From a checkpoint of a small transformer trained on Wikipedia: 16 layers.
Each number is 500 + 50 x the weight over its row's rms, rounded and kept within 0 to 999. Layers, rows and columns count from 0. Numbers have three digits each. The size before them is the row's rms in percent of the matrix's.

# q: layer 5 attention query, 128x256, rms 0.0395, rows 0-31, columns 0-127
# k: layer 5 attention key, 128x256, rms 0.0372, rows 0-31, columns 0-127
# v: layer 5 attention value, 128x256, rms 0.0255, rows 0-20, columns 0-127
# o: layer 5 attention output (transposed), 128x256, rms 0.0429, rows 0-19, columns 0-127
q0 086:417497529503477532516551492524457473460453508533446415489447438488427568568579429534538547470562570516467521508456509495580526534544455447451611470413521550458435507612487486433478474462590486452429456421484583478441443564499496492560552580489550502432556454483424492503448507496514507493471423426577479429549521498428398510402576484566501479468472510469505467545560473622544471430492
k0 087:498475477497465554472490395482450441550508484447443551461468472508554495537441523513570484468472523468532483473535496524531551553534427425411536412534515574478396443523478566516513383472538486433492530498525599508440456434549462488446532470478508568460468506503483501584543546573531467479548460508562489484502426539426538522528503591551435481534419522605506409503581433498540537463459
q1 093:482410427508553575451481489494511591478522548521494488445449558511405505488495415496456572453506543525494592477431557498478447488539442509568493573416462519509464525519545542481493530509551499361487504429534569454512526506517540447537511477429550536425541548585523545490532430558480362416511519519597482501517551470500433518475535446563428533499451421483534541584570466496447630450458
k1 097:551466544554425568484627496551428455464482491549532526523467563556593497455522470478440465564559585475505502580529560528511487445519430451610510551513556431461543587449509530456494512428469451553511565532574507453396522509596530508380548539499475476452511540562533466475515466466445525555559519548517544516537488447507537519508413423461489517532445543522430486562444485478526493418458
q2 104:637581471466486511455454564464465504458474508450496516536553527505509559557505578533437424555385562415548517567551509467503472407498519441527458519468507566502579438536443585418512594491486502524496506469533598534465583520529595519660461469499483501437491456529532587473527474499463537534560427490465524577481482488584502508517517520615500555481435504531556495481422438452465436495527
k2 082:514516520550506435465455520416612483489550541487422495436492464488404552606511512522471435467455491460508470500497423508497561444498533560510503494520463461510484520583481526528591455483448504531486538466429391511507468589506482520510553530495510508471467449382430429534400524422467487415566461567569562589531527504476588464448521522547461546584397519446529472499535582547520500493526
q3 090:507513479569466519538588576548483469415568462451497527404475494469472527471512481528488563462525550573454557587451433391543487482499513547459486523475444513497451557469438478417529407516544468392541582430548503560530406515548553448542592411451510600447461537493412528544526517573565509419495438481504570525533512445505478484512561464648522518503465502449470565392487501476521539429494
k3 086:542486513460476544593469463456510519508447534462495507566480465460464553573557443483506482521496535521557473476553549520496456471431503556497548509530562544519456471558519407436480472499424452425449507505500432507541523494497512520519476555580513634538568421478597443566490487456548391533449485561399494409505578513521460538438526517515518572402480499465442497466480454570536487573524
q4 091:544590553585507484429515558455496558483530458557520490542609546557433532541497478456522497495464548513552567463511463443471411446500432484456514554394565541606474532487484497404508494499477579521514531509555506493496484499508516519571556568475437468472415418477416608540516531500531542405487486453565542618509490520547501497574531462552448422545468544600470489445453518476468412474591
k4 097:466506542437432424476489450501557539564505490478480464469423492515484467551461502431566511514367576481531447457505473440509393532435526548474454438549572616497599463544504416534461512493605500525525485557475503570567549446502460448592467417620582487500571489525440498541520629511492530504510470520539537468481561581406565509452401474582491515449529541532497430497508544518461577565482
q5 099:530488456570522489465482507450484585516503456543487433455473549553546467390484590454490547522485535448562475591483487510410477436542461557502508527414417573416554504536503580478502545471520490542564500442610493487531524499512494458542487509461472531535531623542476422465609628515443483571506444483525555518573504444455545490500467508537503423540511482437423569423530465534534452537453
k5 096:623379486488479570521508516596448478498592522456483417473430528432555564503508543501500495456502563544507529494496529459518499370462471530517451597433471555458422583439447492518448606547486517429520435580499403561453602468475502456543466649433532460453461457460451526487472574527584526442500491539471482450491463511513429581398504502468530478554516575523535467418451436433493533470552
q6 100:475467481538484519532473413509492483510513478576593482555503537459583448520560461494477462493467433540533420488445406516450566500441431457534466473512513466547469528511514494586564517438337549485450477536536594474542565467428459569565613543498462482503528571502470453458533462491418497591524666508498542473561453439502642515464522485538553460436578459459436494500523550506487570563450
k6 111:564497490530576573511568536531525424576502453649531506500495509610497520460578544513434540494489507493449488572558456502502382360595605474508523529431486408451558630572507584478580526505508556530585483518486570450525478503527486500471455477361539529532558539397455531459487462498456479502417498527473461527409461408540478412486512466414460555481532509516500510516493536447494444467530
q7 091:548573489526417500438527541401419483525463521515515686519602485407422470488529504459478487430586460491562521473463498558539514496526462505405489454469470459613520475404515643507479559466494449452529514534470481445524436501587534518462483558506442519398441568488510533526512528432538396515573551430563507465442471446474427462571543500542482444501434509430473519454475489482468501401513
k7 099:494575396444588518496423548508515484396482567468455524463504443509423537527491476485437457500518540450468471453473555550501445548408548449465401388553567504476517492443556448523476517498445426537507462582525586468482495423557430522543484459537525446427437503524582536455480506549541522537477588518503488583384418519453457506557490546550430482457489514503463527441427532470490538584528
q8 092:469514523465456501448617516406469448507469530533422525513463489397529549601555448469475560536443512603422485450516492499574367503500440545496506488502625523591430448484431458419581487500520483517639424514462456453567547514473511444397484508484482470456576527515500539445535534460553430467533405503532513503455516503556469493440449528610481484512516473511487481418513482408486530467494
k8 104:546534439653519585509506477570435472531598531512500505500540566486556451508459525564478460484519553600363454377546497474520537470458476424573497522443582415599519513442560464445513442503479446414514407519531502571448498459525448525539428523506480543554506417465489464540484456488543474549550497450454522497461523443438568438516432447482509507453491451523527396420509664513532420616527
q9 090:421454441509453534505458599490544496505450464420518472453462493550432464485581499443558509467548527540559431485530433539531558554510467500534492487413359426521463491535524548512573435548478461572405491480480541478645537452487504481529534505534457459418489590551504494589570499458520611590563477519534547466473506459575548515520466555419544472454525431455550597504472539530462463539532
k9 091:467432526401563494424436531498481440509430426527537506578487467397509553447557520484483505470449475524508569538558521561463439475549523592379584511430464492458449537477568491475554592479494477452517506451560481463541538513518502493526521533432463415508543542517512533541444462492463503390510450449487471544498465418464530460563518548394473607553519488438500588516478434514562435464523
q10 091:478517514521487430407464532510504491545488444459469468490502472542369438459535506502562538418537507581540524475510500449454484510555369472485421511484502444578503465458578506461447489494501503479450581462487449583520408489523433471579505574459460468539446523383398528499576518484597509628488503621516392489535564485484458436553401425525575555550496579578567528467536499572579508484543
k10 091:503506540528376382462479517442506461582506524418387465473522553552504486471483541565615533453515467533528620577486517498529528581574466462495482428546533452541527468507510551505461475561472470554461542570536521490464496543575455442553521488587509484530472559484446473544586470537595576545513492549412551591552494438440473518529524459447599450498434553481459540490565520525420583462535
q11 098:527514526465440476553497461471492581527520518465491514487515449504514471470490522444567472506477564469471588540524566521397546526527567520463552462479607481674482476504520522411515540580486410523459532446414497501435545466538536422500438489503498532602501553472364491450430576498516529458513550423491491469501525494491441548484475561477522609543423486492494441490513507591370433473473
k11 100:461548416556445465479440552561482582470449510553475481534569538458429483516521543511589457436515541574436673538500550480440451560453574463402540506486565475547491465546556494431479609618510462439475493404522531507449550463485581456510543520501502443508555517528548464434434570467508577512527538493537476478492559500547385495591459551608531506477439562431564561466476493519434530495542
q12 091:484496437423452477524484468496593424490501484504427441493526401509534507442504573428494612527467493436617480496544504477518602539528456498554580506459524544475496506524485503437463478427548525646405466450541502521526428455461408438388527413442444485506424511519420517487543505493492495483397464401538474538561561461423468581522511600510424582328500478579485514563581538527491438463535
k12 093:507475527471592489500417465492531504491500433573456481443488412484472536479464549488509486446522574517613477497487512469511466555496583454383463446502513499496397535509519580483523510474595508631480490509497590462522548542432499529454543493435490490481439430462451545440462491501506520446468447345503388469399611470476474458493560571505380567449492563554606504529546468566527533432553
q13 096:485470527504535562553472428478485562561456528554518460443610513504577482468450563456426591539470509478543552498542600548365473483483544486479384546530534459481513473566567489487465510483424533517526529534453423421486518472561525471562459483469535494571637565519539476456525472429430452510399521528514575548448515500541458498495520519484471484386560482436539474488556484464469495488464
k13 086:416441466465587599592505512586436535544522513471438453447487479445418504487532581525485517532408498538455481532470522533422514481488536465516407424499498570412523503512530547550472370534467500461518459589559415519462478429507485495531447505470583496488532496591520432489509465387538450551442504498491541507433505503450418549550428487487576526434515542469672516479463557512418477526512
q14 086:613524421493508484561576517567506480469549526571464479532479505540521467485508514496553534459460475461549524448470485510439520466499520489496420506479474529517519435496534543538529600517445607487454482481545457614610391506573523534551504582524555434542512489368504507474630593495526467517526559543498506370542582447508475461507466416469421506564493508542528558454497507507503495524463
k14 080:485498459509520509488546529493409495536539503625511544547489560456497561548518507471511506431422438438574513478578492500512547535429506566450436525431499576530462459580441512574507548533533526452452498512493508567559462464565501570527425563523578460491492420384520439537483545568545410470491542543484435449515557534466392578431567429501441485535439443540428528439426468609523429482515
q15 098:518481497527469502540433453426438478486411521534497436516457529503452442476533579513520485510536451394426588588542468581444562491462629478550449501541501424407571519551553445527442550466502493622466555464505523488532609549420490480501548468437541397541516516494500483514547550482517473511480554532467491506446468516541515525506448498425434483467368517479538465544461582497541564440503
k15 087:482475545454549464552523533373500491563460459517385515560506463528530474466559478464516537487520406487407558580504417516421556574507492448600593500468479392463478477545554487533459423453460545559460530539524491487522482535496495486478546532415544478479480571465457548559517514518425432459424578494493439542502461427544602538503488489417431434455451491555447466594560592519453546394502
q16 093:413488474522481570444476440454508484539489513461545467540552434476519466555561546488516472525458456524517478477449480502534540440510549535391374409492561530526523474472527499507476426504567507555530541453480398420632526527449515423566553508568469442460428498443528456538571414404529458453467519483462500600469514478538531538551472476495604460475538528573434543470500513447452441577441
k16 089:599478432488402504523448429427357493494558526471519572538567525534489661485490565512458490492478513449465435457529413506428485462482558518540488574410499522495535535515382495498529458575484546484538524504450517518482443392506455494455386525393419615451497583500516493528559539469536475473478521502483466480497476526524505479567509608569543473477510390504492511454418540564584544490463
q17 080:448493500495556511518377561574486573499560478536386420437481536574491433387484566525529459519540500583507541463494503489500468484578521542320583490470439539446507491525455450440470498555521505440424468502613564437610458551478501522512469389510514506598537481526486530440507530481491501544459524470474483521466564456587609471399516452553439451491474526532522500520523504469503476565612
k17 082:424492533522459536565530452433455447461462430526503452501528551526556485516485522433483523476471587497497614438630533650468612563526426454562505529475554489487485503513531414489422572470509572433524508557561453517428528505517508511501542538486477555489571535566520458486449481489575470548520478512441493524531433609480411526519496567533520498586565446481488449461476465548569424501480
q18 088:534484494573449501503491473504469539492535424418458539510545461505517510515472515451530578577520341555495556608543546460473476548549555528406461541496517476497469534477471571436503424476499509538514590452522523446553480553544530489444393345478519522533429583521467476551548463482528580474523466498559536556496482508532506486447524555492522283442443487459500533463438484384484553578422
k18 109:499462474390531450489416469436519538434442532449450481482484434511495548546482543475489505582438487466517401548499520540403465599483525497491582467483560506503489481634451560586509539536498486521508446445435512597521463435538487483539575433511540489460522475506575518463505474555524448432437566410538487489468524468537532551551460526515474478451483491561540564521440512575530576500520
q19 089:442519481519465551544509502472556535553581533585497400499477565526408467485446408479491484539449544520542525548458481438404478470631449468515398486486482513462471490521579472498462416444502527392458505449568598454540569392466479510611566576532519515472565458499484420428512507538486505498423600541449507559445518611480562512537486559487563498563552458514445475515511546573498462517517
k19 113:548494539513544477506527495478568497516440468425457466512356493462500563537472605420565504557472480508555526502518461526518567528503543475447496425463541575471436539489365472502500470551591561423527441541543520555450399563554405620572545504440487520427556550543448503522474477587569471427534484475542432478422358606545545464479503580552494471509540575458466462447497475527516466563540
q20 082:539507531411502493482472597465427467455536527464529464539454571492494507487471518441585542527497456470525439552415511515394530394571537543478452479458462553458502479412411581474530512476473547545619432562557547471518553563467452548506542497458537474563490536526498565530530581509505473507506603500491501608533528494560537560377442514393488425546506627532378541487464482591454523537545
k20 099:528505498613477579489599510538483480517514495504460445546517528512478481482463462647500513461655538485436531414441525480524568387464521463500581550450435497423512507439571494472467446539608507451502504484496469436421479522525504475499425578544417514582466425518547514555473521398508508561418439530518493453554512531522426474514509456530600485463513391534563381548496474465501430554544
q21 101:453469508574629493572464395462495558453552526561527543502515436516457448482438491521483420482538445533522507449503542523455555523560483469476425424517543471436530492540548378467489432477524501553439565451499446607481532530521456505519496453541530616618479531468535400474423403463360444523431521608517548503541464566539592572445524535514519488504466527478492400537481574496478547546487
k21 110:505493549413515531519526512469426419553541463609611469512508477551453526425535565474441464503473537468544500665479475554466505436498522566554477546534406426473544508504523529473557466463433539563479458534503471504545452560454446536454522513469516463472516635452463443473545472442481493439516563477514442483449500400512530498504524437433566477532489535520543503491485470533560473469487
q22 108:546496544444424525534494509556454489526491512600521499555506515469506535476461453620484532469599498582471541512499530444511469486508452492534420515535479365511517459442520441534392509494482435493500516514456547518525544423569475538397504503485558585458553456573442471557472394555474424528346500566573464475576518446609515493450610503486576532494476451572458428507539492507479447470432
k22 118:511456457518493465534432445449500490500459502457478527500539510491562493582535521411515518550462451467576483613439394540395553524563485510414494490532494573511418542507517489557535438466310508604506463491407480529572566465542445498439496416531555496529444572504479479545468495557528427480561576419506475513475493480504535584382511485499477468512436498440478629555472519493492480415433
q23 130:480491514476537455526498482492544560500491531542566512437484510528379421514452494443456428500526484496538411486437565531435395425593448555479474448495485428448648541543598455570437527432495534492421512476460550477628569467437506503499500482537532475544504615502463427515580485431395439459517428537584581481510521536531570475519518455526512510494448506428511527423536569446542470437438
k23 108:341478450479447522574558490471460419533455484463533511462555478419502587516500498487557474528519403503528533656450477535485584482555420506426535534520493544550470554578457496532443518401431489500338574531517440540483530498439493515461561506418505512498494552408511429507541495539496553420565631484496557464488446476528463531418596454467487497503571513539526550459494481567482517510548
q24 099:459471479524503484423478561539577527527439491526470488431504502538409477497514527459590494507452459463536479552508484417532409448476581491490503511486499562521534469460464583452391576536518471482517468486469503444519537406586544498552460447502516488387545586581478439554589457475475525500488476469497565536518537531612557520549551569415537376509557584477504488467507538518546460543496
k24 109:499466462495476610468496459521443470533579464497573437482481534493527501551474594420459547593501549524505509511600489489478516415559541514544428558532444527387438493492447474472533566420476538485397580551507547503447524530483494547529521602411547540442501575520555559375439531479487569541646465545445480502524550446605494601542492461553535500529530553501454438454527392483454566451475
q25 102:585526607452475541517521544431471464407552488511502443484463427546492488488523510485523485538494558530535521480495500441488493469544487541457528462460476585563428476507430466410583435534510527486523514558451468559368465491503470559534509479463543594579498507529541520459510494540548473442533455402489581500560465553528490606478552566548464487515519572527478479551503407480407502532518
k25 099:466557457576460512517575507441502552532472464570546535569430565521457466454475576578426404488543597466510443452546557525386575581462482519570461496490518475503595465507485507471539533506521463496452517422401518507583470482511416544468469567586513526507519557566532451482527531456604553450518436590516639538584455543510479551582458536628539518452535463510455494466458516546528472464474
q26 088:458536535417519519554434594486558511513451516539545465634578504509488496396543560552462530473507571529418582515523581390407453559499422550491468482484484595520471376462535507425489496510457456510595564448487545527482481422610479449551540525490491582485530433524455531531458459509524480443408459459470504531536512503536553542539478537604478439547518538562540399457447457429523464489533
k26 092:473571512510564545594502487640441531424466558536426525443581517563507454486555561465454393525457501589443401502507554438403478468510465484512437510535501454431598476405527542507565532534509390472498505566518566521476478412526480547532458502525522526553469611465501415529591496498513520558530398564472473525494529511623545546585473552427529548514481520402551541473484453569543460382507
q27 099:565480509569511530422428541519503433518516489520509471468519505518511480450470502520500466524524502480503526448544445552517601501561504503541513530450494509394413516446423462536472470494525497450561574491478419498527462451467468467446510496462475467434446462492535471589468327545546509438466500460491511588578389527434525464501562502475561504545529493574480578518526479446579490542424
k27 100:458528490553573514453476566589586491533478450606456489566490498503432519452462466536612497551547514494509580424487496525435551549523512494457415444505539521461464481514593495559428578523462544543483477508517520457577558491528543509460461447520546513542456587562587440539478412479484549474623486476416499511551395457551443399475360492623516447543488490422521529459437482434511519498472
q28 084:549424498494591502574604397451543545429404663460550562513432445556457485566418544534487470461529533441510403509498522537548520465515514432528559567476523397535502494539517402514447528453510468519520565476538457466476422582457456492416483493526510464454539446513500476496467644532489461553511500381563529415463416480467477529536405522470522524477468554469468518545456627453522430491533
k28 085:548423498548569570506578518491520582491524552452556533485556452552470601451448496447494477512407463425529434493500529401476587422454501421542562498481570532517467593544526471457474533437489523509489534536597569444487446551510496506498526423586509525396501471409520496459488592563498509474554543460533514396470492406478545417463492500439413499504525360537451493529503565509554446515585
q29 096:584490486518521469436472544523445518539376524437520507599477521494584502535493495546460619455441552416521495465509558372523455569474468460489411588469416524593426498493503629522561482587559486532525425463517433493453497518561577483558527536525515540388449514511385542522453612464499501493485549495460492447514446497456549472566534525532547496509450491515444476530454422480514492550540
k29 095:508555522464515463499471557559453468542499594544487497530484476502582517473521528578483528492542546437411413473502554405551432530556539544474458523507446489532463438462459497487585566595557475427455441527490494507520477514502443464502526568465482496391464591506405485642436498485480427430546532502412628494572397494515467539495473513472602495553568505516471526549444396457455475459449
q30 086:481542480420362466540553495566563470497495451507504531499505396453455464458528519489477620411527492464499506482458409440569428491503432442538566595519402517527519508479453427503508510463500409498646577467553526436541517596419567538438526478511448518509458503483518490539544472448558490491410532477486581485485509539484569409503614538394484553435452551461440463553488481461545484484485
k30 080:519444541481456470451456497431384503491498503462505521472384408498579592470449442487462506490548494484548540513520447408470407515516487560412511570483473533442474513548469465485477498556388364525585441483465491496435549491418414540533486419472572433526505406484469512609473466543534448496441482438483484479457477538584542411463602529535464513517559561464470446453482482566533455484502
q31 115:510443420494504479433462618543478611484429528523577423442514542498492556600454440582460454527543474486481501509558427531492605573457451553646471480521454461543546518450508452551399555481547461497497443484516510442597522510429503502445472549549459482446570552551522496466428387504547491464459529544490492532450428547421490457487530539485514529454500379539461546430460526543551438524446
k31 101:460498427518496537456523558531536531458445472519563387423628517441449527510592397544540433408576407498509582495480505549616523507499390469624494498452439486486433523427573461411488472486410537480453490495536486494465536517529597494477484514572413548424487492563478526476453423544555549556560495481558539467471445560456495556545400496518439510455450467511519595436498511489458541474592
v0 086:382521449493558570477504497531485494530484525570487462461493549530418427550365480541559530424528485534475549416492492480460439507561493473452400499483482381501520504523541548433470465531538477503568455513437507459477488522491546550473584344570563543507478422544595528508466441488529486479538494544507571463497541450450478441546470475570505422478483550497592435503463527480495526545541
o0 103:590504433512524493486411458468573518453508496470478561528467439459472569462623532458407448570497490504546459524438483500578473493582544511456526567556494645424506581457482434529501545471560508519488491520627426528553526518503430496466483554407514486462543526452560495522532594424436466570565513451492495477562449498572559489513435526505510498489421453559427525496560507461555456475487
v1 080:506553458589478538423654487423444522539518391549485556447500446478485564527513450458473452495400518513488502509438466430520490591437466423532505532615509547494456502539452517526511469487478599515492468549519569494611550430392437558406588504498554445449534567447490544486488502576525483545484483461503452465519385632432553541500514518600527592519476536597435436596503507453568480542484
o1 098:459430502491606533560501523588583519487494563525550524435519614499511510444468646517488487485570538537483554513555537561487517377487535538530445550466501484471520424349528525422549453556512489462479488459517511390504540479551569547580475479551432517565440523582485460488480417486459513537469502644516503572475494450494514497465453470389474435557483456509535556492507506551434464509548
v2 079:504491450509464552452418424501561400481519530379447532594645494494418481528526500526507527507550492479518439506516516483521634457524549500514542507507552544450527534599475425504535531438452515543498548470533485527576504430582552453565574425568480601531564468518503412500461561476523544521514456440474508526598477399491465509423502507598530545542529478364542582511526490506446523433497
o2 094:563524516420481457496538562455416486498480584546461417541388441501554480422488550479532484499407519509503522516604515504469466556512495416475482440562459516537505426441455508495472507527531469548573433529452488525429476546507446497513510478417514461482461444545506535503535505498528483451540521510496467494389566495548513541458458464445492514584561515539459498462423376510441445562444
v3 078:551476595508457522501438480476500532540523485536464555416490552522557630483571487454512418454509521459441500439534499470448511467479435442526571614495548371535577463468436482429429546527440502431426535438482513534543477450478511556593468655553521480536540474454451484525556474491469446419522485419513494558517464561517469507541501567524609426444557501507520539511581467482549558473500
o3 090:487496477370502429486538504441494426459458531553551422569555491500591463458479440592470534519499479523575550523547533483436591495468590599514539463543444598493524446570541483552506473447411520497480443477405526395559480507427581432483448325478467569530474402570559513568533496485530581446524529493478524532497501459511430491476543506427457488601505511571540553521424540457512471466480
v4 082:501486413462542558567454509538402539440464441509499528486604350440555522463400474458562432497476490643509532481526538557508463618471508519442459505573512431483385502520466452520494446551462441493511499429439497497563562481501506482515445511365393532548518500537503460443533532526534433482497392398476502439541400400444439538461491543524467585503470586541631523556501425461578541416571
o4 095:563551512476553497414529553436588477507474481516539487521515542554442484565494500528574501521492475507550528480455528475490420447509419408530530469516479497477542571591502482505494465517590528395565477514488506557436485585423437524542461566648515445599501463433562485498480429441444447508447578540534486440534598445527499464510417492448465437478449494585447598505465451447473440556448
v5 084:522477512524482418515536580515420522427424532591412452491514523410549539533513518406527505550445401583489549467545449487560457463480434541395600496554527492455447436462433537508491452582423521410493528470484525529565462536386480568440551506460496444435497478517520515476513495431562488450476492491542472506501556413445500575548491509510475514546484614590468526528517527534441455539543
o5 093:457571456485514544371508513480471518587543438547530519461488529500396418526484465464519556500496545464498411578553449538529446459457476501537506556549485531594519481556511416470490462460652560508510504502519501481476522481490531460532513503488510560516523559473495535516490418517556452504478475531525530428484405508485414444524549486541534417512573404432446375559522449494526556427524
v6 071:465491595379453480479491505445522502516456475527458507466425581522501583513539455517501521511586450494526470607416492485464565519407512547525457500459436426589491552445530451463470490435530496544497495566432458575500468476518487476470429502570489505491494402549418502542505545482450509453467572375530490475499447483563457549479530502606440483473531494519475522509442563437472446543542
o6 082:520592531585487529400438511517445504599612495438532505512557501474473450495465493471429541533494478537542547433518560455535501432576479450455437429474495472502574409511535468460475550562472399532463547453456459382459538437414487456549491446505460524485435569473548488521478488492629558510486402520487524524543499397597495517484578442476509530562510476466540493499479430578483545468398
v7 083:475459474513481534452409460492528482525578520514474511585467525460463385482598573588544443432527450442523496524466401533507518521605519483454576530525587552553564524453569551529470493572453523491485530513500484430516541523462573490447549417501428588541484459474533423521487511467523523496585595471445637465576547490446469505434500526486375568588374416449521528504449530536415492512603
o7 098:464516475481511562482547543522491498498511636466461508533560518498535514479445535552497561486459524527396535419504516555505481522447512506527392479592378479493506447543481541604501547437504418533519366482572521575500399528582433508477491468424517415405557470475461492481514502490442438572460444496522487512490515427546467428496479402586516421399531557491547437500501450558552525434441
v8 090:489416394466496498519446495518457562566531513500375549526552453526442384550510513499469482541499500477512437477449535523424599447549509435498479505518540527483320505558516499511495576537384587550490490483499571488647584514554530430570599580529392566599480446498526458547500489535440445530515549527563497514422491497475503467453527495552522468575530537434492478557484540460500490571504
o8 100:480601559406502457547514504436538495473498534517515393602529487480539541478547573554536570441407509502430488385660439509551458541366485526439463507472482475534543486449472506491465534522584412470573496466507515528450465551512479501485459429420602465468568501535449548553488455530550488436475483476431479509442572476532484525510529543539510493526504539591478477421518431519486502401488
v9 091:494435500606451592536531517493543514573536521604500492470470553538451484515517586609539450504643398457479477499541485527484547500540487457538571583536641537440516481551493470413484490523532457534467523487512479436544522490512459533479502562589454489555479529488430457460505509473492529498512508566398426547496570428429501576584509451448446451446442444451526507551472514516486581492530
o9 104:516521454458489460469495519486542589453571584434494382467521492464577574441446452524437442561458535516499526424467519531523496545520567516458508499495480508490460517437575519553482606506440502481491508536505489470534467482511512446429430517503553593330499421538448578543502439427555469529457477435568519539404478561438503395477454418589545536504543581473488412416491457522522394541476
v10 077:505496507502460372473523528470432535451506520477464537453538434570567538518580582591406437470524577488443538505501504504449552540564422483473500466525485443545564414545477588495495462602467494437418569617449474495458456508477478482439467494483454491452501455502480447448393445447477476447530619471497464414526563513475511603529411549409569530528482450563436513527465490431412521459416
o10 089:485527536519548493484472489400518436608472438534514462537547607413542460454459466472513578526475435560589469537531506484580426446470559558466582452507507478554433490529501417492557522501528422483598436539466518470589417587477521562507560522538540502426554535517475535629513523517573423525475396566530489543453404442518469470514458394568458441441580514551483480485587591530535454443602
v11 078:561454485600507464573547501494436438519497483571424506476515443593464513536504393428628514545513519494418522396452524502472502534499601559515409516505533476537530501437514549496480503416506553503422522529605438481565625446424457498572572575538450546498536528489561392511540510560416484582589559567515492489473542540483549496563498366546411524508570444547502487578586531526501443548551
o11 093:457570530549493492448477564463539582415417558477589454580523495452487443483521534492405513388540465470529471483528550386493493441499489451472498451439428566449460501435457523506505512542474578469537528547501570464432475497549501515431449496431588445456492541601439591508562427446492525459430465495471529452508467488493582457499584595515550459551474549400533532475455568463552405457545
v12 081:506517544521477574404485485530479414499459480623569468412579487504416404509487511534506511411475494474515485552522484451432461506566549494442488546579488480439556475502619461497493491467453504491412544423544466451513521514488446513477533527460528447558565517496572489451387526500508576501456453491425641514478513419585540451620461517514496533496465496440464509501403505494511477491459
o12 098:409498438516471445478508554424584545424466591536490459457588484398530490537481525500582498550569486533476487439513518568549543606474529437556461557437429516537483594531433452466455449547499563559489385572490516573540509467473474523489453483435579442439449498480457469474599456473461481539471493535573491480539500444583501420457500502558411404466510500563523517493521591501544492411535
v13 082:465456572576501497533528603508493557604481454473556490492502489444507548602504476499580462496554475466481464442524479523552517643483388447534535469522546491629551471522497493523507463501525561501455509438523443500504584483477530467397503493595497479525537404503568513575438453486425462532513498450497487506570476479445466508493503522558585479586636586569527523508551513517539559629614
o13 097:459491508427508505388543504462477560418474539641543573522510488598483576504462503510460515489498507536571517436524543522487437483517562575545496598470506554403524515456495495561455592494448440434530432517496517528493550550567479528555490454498414590416478460456406534490530539519547541450533512534493476614456498594531544501542507473482470507526458442491533528552435565456552406466410
v14 076:614473519407519439554434550417597481464456439452493466499499429486472521430436587508585531573513563568564554490463464478508416638502520423494440546502449550464452506510567446529492468460535425430447520497513492499533516433505574441476548468512502562484573490502433464467411474435581514504617523492442478542436404545511508474532515442485570439574568476497506442578482463463522511485496
o14 093:493535493513419542523502389473482435518524515513458544545499573519494445561490490440490398467439496487471515500499551441431530472536567571510566508558487515461518452474425485518539496545476561559540466510425587376464459524561525497471462476497503422510463511516561506461503481531516461525501549522537451471560518459567513501421543569523405540455324532528474529462450494544496543440584
v15 082:442519492457516505513480434443542536530474397490572487473488474559505406462513528455372496567593596445503409448504397372492490446438589544490523541449511428534442523546445511475550509505497463463475530471530429553483531470508547532545526488616577493448506420552452447562435505441597438576524540525491506517368531538517526446484383548528491451467458501530593432483489503490441561519551
o15 099:560402541550498530520436509522604511567493440490458533484521561433484564481561518500614533499481423535489557484635532537414538501533469453492557510461494545495508502516502464486467489444503493538447536481470558456526475494412503397475491466461480455511432459512534469494476523502459550344507467475506453427546473526525464564466612457504534483563510499513322515487464476537538580430422
v16 090:495497438526496468459530557413593487570509500514433553560512461519529541520523546522528534483546426483498479542476473510522447541538508451496504467623454462457485453540587458451491559539501511447471426542431413456593537438513519498503451487473430537553543525545492504523525538584453426540509607484433464561419486448503466417497540466498399475511492466393423457518523572466389496589502
o16 100:494586562431515443584489469508473612519474553440492469551530526532373413495525594470415478431485486493493486437504488497423497486518493577487497498454500476579501441489498489564497482505587386552582511535495560460436451549528485513527511482497518576422407475410459466457496484426430556445449427504481502558497647482430570495425519527554565502419512605577544530503493460593566479465426
v17 083:520511475489490481501515554486570417521452416504487540490483482441478531495426485495465480497439521458530568522519493515467465462470595564539499553479536470445540512564603508528453496510505475515394530502460558476419565493454596450488467495407524462508499351472408480496543539396573501462553480616499507550511469490551481408489420534541495519522477606537521573539448506459386516495539
o17 097:428494485525444526434472577587509536410489498525565454513534593542488488489478456509537424546549455505477434499473501557496543548469425505540464491524449552492523471465425524481539508469481541450607432531474499435481471451537521510507548514598432469447468502485643456474460404575519474499464498419501432509477478483467522520580486422380424451369473400397457522459507494567605507520425
v18 081:428493451585431550492490646509515496585479419627460561484592496464518481391479423542458496507471546471431488535603490415439484503508578493435509518536378482512411514508459501518422483576561540362485533482405585501475573500562481485529568513493539494442443418465551534501391522443549547589499482553481560497507478422486469395496535482543437505457530524496520482505510474526561500426581
o18 093:509423538465512462497504449495612465435496567365566464456397516478513557567616452423549487541459543555537509563449436551587538467508420547562492502507607444528575575500504429557507451482440502519477551429548540616531453524365496533523543494569508429511494525599513440467537423528520441444458575508533492507517484486469521516631467547488456442532458480565423475484432502518522504519433
v19 082:572444442491434582483548499512500581537460441500513563553406584486549516465535465575537539428548586484550536505548467537604506442533479471461479512481448571533470531517512536537505509413428519575497477512458474419422519518546472478452465549567486516456505426525528527418431517517566481434482526524574511419468362468459537502516492535562442550439460480575484496506500511552373480464501
o19 099:489448552489506550485489477502550461548586570446489566560539386576438453524450620393477460547511547485518439500424488399490484574545543538495403430510564497478551470505538465515554457494515398518539495460505581467499608453446500466480507412461543521448579534459520570561373491545444475540432477465478483598515521454488479497493564538513521565518537564517503509447534469489626496567444
v20 087:482495579486569471543482502416608475480500518511581488502536495490596533531512463545456490452506469603437489519573523549568481472548501531417501528463517471514534469418429461491547467491548529506512478411514400470455529519541497402448447522509442435403508538563439539573503506537497451503506442457427521439495480524540515535463548489546553588504490540444503525583375402527530466495468